Each number is 128 + 32 x the weight over its row's rms, rounded and kept within 0 to 255. Layers, rows and columns count from 0. Numbers have three digits each. The size before them is the row's rms in percent of the matrix's.

# layer 6 attention value, 128x160, rms 0.215, rows 105-127, columns 0-159
090:149166068118064121053132122208185109131121118087133159114168109076113089139171149158162097100128117105170126089056084159166162095135146128148188150139095152165126148154121124098122143110112168084150163094102147099168122147103139099117106117162139110104162094126125130103142104134218173133072153134185121100110090133148114156135070105083180117111090109142126103170156124095104180200043079122151099094092128141167115132153128163072124088108130089082138111171138092102170140110121132
081:095100133139139135107108174136158070100117095120096115098109156087176120130195104102140145154086077129136131161081131189135124149045114125146081122079138100128132107096157186136109130102104111186110115122117140183128161090112106043115059213159198084126111151127189197153124112060084128139168107117123112140143099123128094099118114173088111151150164152117100091125153079136109133151171103078133148152171101160112142128175153170182131116094109134145129158075127126195112141107136187
077:138111115086126140108139119186176061107149168165099171095097120117053127124112133087134196168112184113154107142151163111115121104137161165064153132161145104123056163195127189146136089110168171148153135141162098107119127118139136120113150106130098126077147124109082113115095158149152146139108127210114197154153090145165158108142150104063151134103193165134130075142168158119172144116194197125126142095135108178095098071154133096100103120115118076104157167184080126094135131117083108
082:106139142133154144157109133152126167198145143078148139115166150100175109115087134165124141092136203144087155165162114085136148122144205138136125136126124092159138133135171077172121217135140105145174182146133129074189137098148152142113133111120131180187130195088162140079175175165107076082139091142141207169112160116154150134116090125158121149118124149135179116051107073139148115181132148171109160122104158086175146135159120141126135156111086140175134096097137131160072060109164100
081:171127103146156120106165128134161113070114158203196111116140082115112112154079153132107160111125122161184158131129135150096112146100101111106112125113107184156094140066121141208129148118108086131047106114100128191181129096114113112121149163090101156139115161061118159098104152116157134168154060159060142135096151180148082159117163123135160143118156137132118119113069137118140071115182141178143052075093194131102132099137170105167148116179147161102131117085103160188166150127118089
087:110105179129136118139158175112094049127147095138114133107123189135121153178109103094105094115142098116158112184117174137140063111119085215172128162122136110108152184130120161142155104078142137146139151174144152147143117091142142171135135129089108130044071071103075151211150145140123122103151140151142179081139100076156138116185126149075045108175101155128150136144103090103124157080173181148106147136111182133116072078156117140141112082151158143110154155166171127167120086107140149
084:150109074148101143120139127135156126115112165127085081070147084094123144181090127186138179158101125158159100103144166106120116179107138157080061129103102134116089126036144126185110129169121065151122173112141123192140101153124085121133171134162126135143141132117213174104140149154082118148091067175124125160078110124106131117127184152112124137117101073121152164119156159184139105161156070193115078127155112139087143120124061082196137077152107100106112117115167114146096178155088148
075:109126187141143108099086136089144106084141102185111138096144095139178159127115179094122115185096148137189119122173130132088056142110163104152092164104092126157074101157121074109091099043161105110120150090156116176068082103140122144170107122127135109135124167186090161110133148121144146090121157135125163146126111202159122164084120136069140197126117097178134147178090134090166116073124141144125134187091096106061101087146154099133080108187121161141137089169118123133161186098099121
087:119161110131171090094072114119112107082090078087131114181103133151139121160115121098107105105133139104120169110111138126139086128096131089159113133128141234146112120103108138138077133192147148137111168091125095124073148126135132106211167090128116091188126165162141126091168102137100105151187137169117122131072119096103165096073135193133072177110171134141139115135154106140094157165105107075094148119179111142109120230149094086185110083152125089097071107113170114088152176083131138
078:195153090138121162116168117123135120192099153099202166093128145117113110191129150139139068152163101155088135108090107097117180115189166128090182112107166129077137169127135089099145133131174163201101149188080114133110138114121197129112123117117175142131212175125122117137146119115095102137114206102169094155119131162155123090182135175174117129060123090090089123172140078108105114188148081136159099134155156160157109128107124179118147167130167126171116118172133119088117085131118171
084:096155164107139133095093085129121187169174099162144171102112173139080094096106137111075094109097139103165106114186134160133090153131107089164184135142124138106198117090137121093068134121069152156189083159116155111158170135079092139152120134126101109147064094142124173066199190193077098212108114098124091153144134133109148127074104116156125146158140146170157148084071138117105122130159122156149146105124168087104136114126160151201138142128067125126195116155124111136110151160099131
075:134103139113105159054062109165099105150098094108066111106158163119199144180102142133142060169166067092105129135102152145130108084076105140120194147090092124112144201125151170153145117102156146165086128075220125149124118120143181132117082101139091185147170144150189173118215124110163134094154170109119125114172146126153149134137132133161159084135120130095136176135154066155095113137079129087149126159127070155189118152130138138168119165082079116127122126120127151156121159121149124
084:109157117110193197108184129127157165149131149092156152158134145115132117088104133044057133086112145117139152124158110061135139103189058179123103075075147130115182122156142090137129163137103174146198080109123077141133116131157132180115092171097117169155155098100156149145107159107120120138094128110163123152156129062104084192180129111110101133124163117110143143119106061115158165162153124146107124168171141098136095172122121150099120174128194082129188115080176160106114093172137087
093:103096071115117078097172104064076164155102103131124126147182086127170104118140176151129139116110121145110116117147150116094113100141130152125102112117162101163162150097142102113156108128178105102139147094137143104199137172105127117147061182155110124075117145045140222195108108092155117099160184181144101164123098127076118132103118143116106112141055143153140159126177175142153102120147058131127119140116173159141158178171125138132132067166088113187150098074180082128102160110180141
090:174144095115140146148146108079073151145121114115146115113172085120145228109115097127146129178154149122139106107164128163119183111158145143176114057158100118146194148068098123106144080090093188153121153133117096087104146148103143081212108126131132126158165121066132131139140125076132116124085127149152064120160191104145162143101134090157102143098163173096155150098123130109133112133094138102127104124120097147127167156150132097045109131056079127194108102130128184134119158151206061
083:079187147169100222154146150162197090171129069106116153082141167133123130138077117102088101123154142112121106137095097126129124131134171111124166142066176138078118129085134133120051178110124144150171156186104142142174147169144151179156112147120180135114110166076122119160146099143096130168058094114164155107127128104172103113129127159157058136127184130126123112173153074170148151140087103094175038143079174130091124123126184106104163167135154112161137118172150125144086113145131137
087:142168069148070116136112133168114130165047125165122103132118153122135139129196138089055195082128128125122159151164110118135097085081194121140121139104135094107088143179167086132123145091134104088150150121159130121134148167115100117123127072105194177172161144133101098121213204172142123087104149120111156146142159111120135179126093122161106116134115111177184181147128085077100154102076142150206133159127172127179141156119126131167088094147098104169163139156151119128158052120129155
076:130121166088121156128112154164172148074070143114115206165089139085106106141065171093118126198130107132179057094178131129147116164117173111139135163132102177138119107209166154051153136068083105100103110146158150099070131127120180111126135074107163089154099131166119076080101168120183103141110170093143126108121190111172096191117110124105111184130177126176154160113127110122137167146152156119138146124121168057143115117130151138109170164127084121136125100140114140158140130126118197
084:135087150118211078137100160121170114140128096134131124158143156159131201189077095080151092159139127130161110144171144118169152153136137156153150116058120190136161117178128128118066119118105119104156096057157106110102152100098140131153197095132123155102084072118163188122116156121191080128152094141091151158126134104121111089183154140150069161170187143122134100075103117154124125150187174069070125100140107071128095102128125083164116119058143108110118149085134159138139173147096118
090:133108143147045114189123155132133104139091125101152123147141118104144114086102177126086087134133141144110090141190082096099105094096152117144079152094128117209088111157178029132141194101154100145172194100138093145126152157126105147138112185114146122125072180075149163113109190118138106167111105134123148156123143172142104159149158155131103220076156144122145143168094125160097115142081124121185150112166139121058108166134100070150164150138118135150146100156119133165129174091185150
078:147182124166105159154133153141122058155114162100082153132125113147104116106136124119130147112130107110098189093103064105091137187180130077148101131100103164147129088111134093120152181083117115152086191120095115147108138101095111198112163165152116077141139106084152139132083132156132095136102090044086077149119123105129161147104150134146121122063123087171127096169125117154121152156122074141215110128173111087127145195120065172048156140159101173183122089144127135145165080105172122
080:135088105124132088101089122126180082112158036179102152202140055160139110159173196070126181103181137177190147135122111162132118125080086111125116129078087118153082114066152109096145136138196127115137183131151139156131128196169146137116138151120148149141089188136096150172147112108193139129157162117099161126159103158138115092101100100101146215121114126197155154093130114149137096098158164148147119212153156123108093099125127129128111142141131083152149107108171115152116151118116150
085:149146106136183092151096118151160135115111180135121085123120130101080063127082104164087138141111109133144085114198146150076130164077128075151163044145168123155147130078159135119099152104093120154129106097150092182150115130134141115175121116168124102155107173156175156059147121168120138141104134071094108106149124145121119048113135113199172151125176120078133051136079130113143097150169136150097096128111122125114099139092143116151109161115036177161133167084052159155125162175113153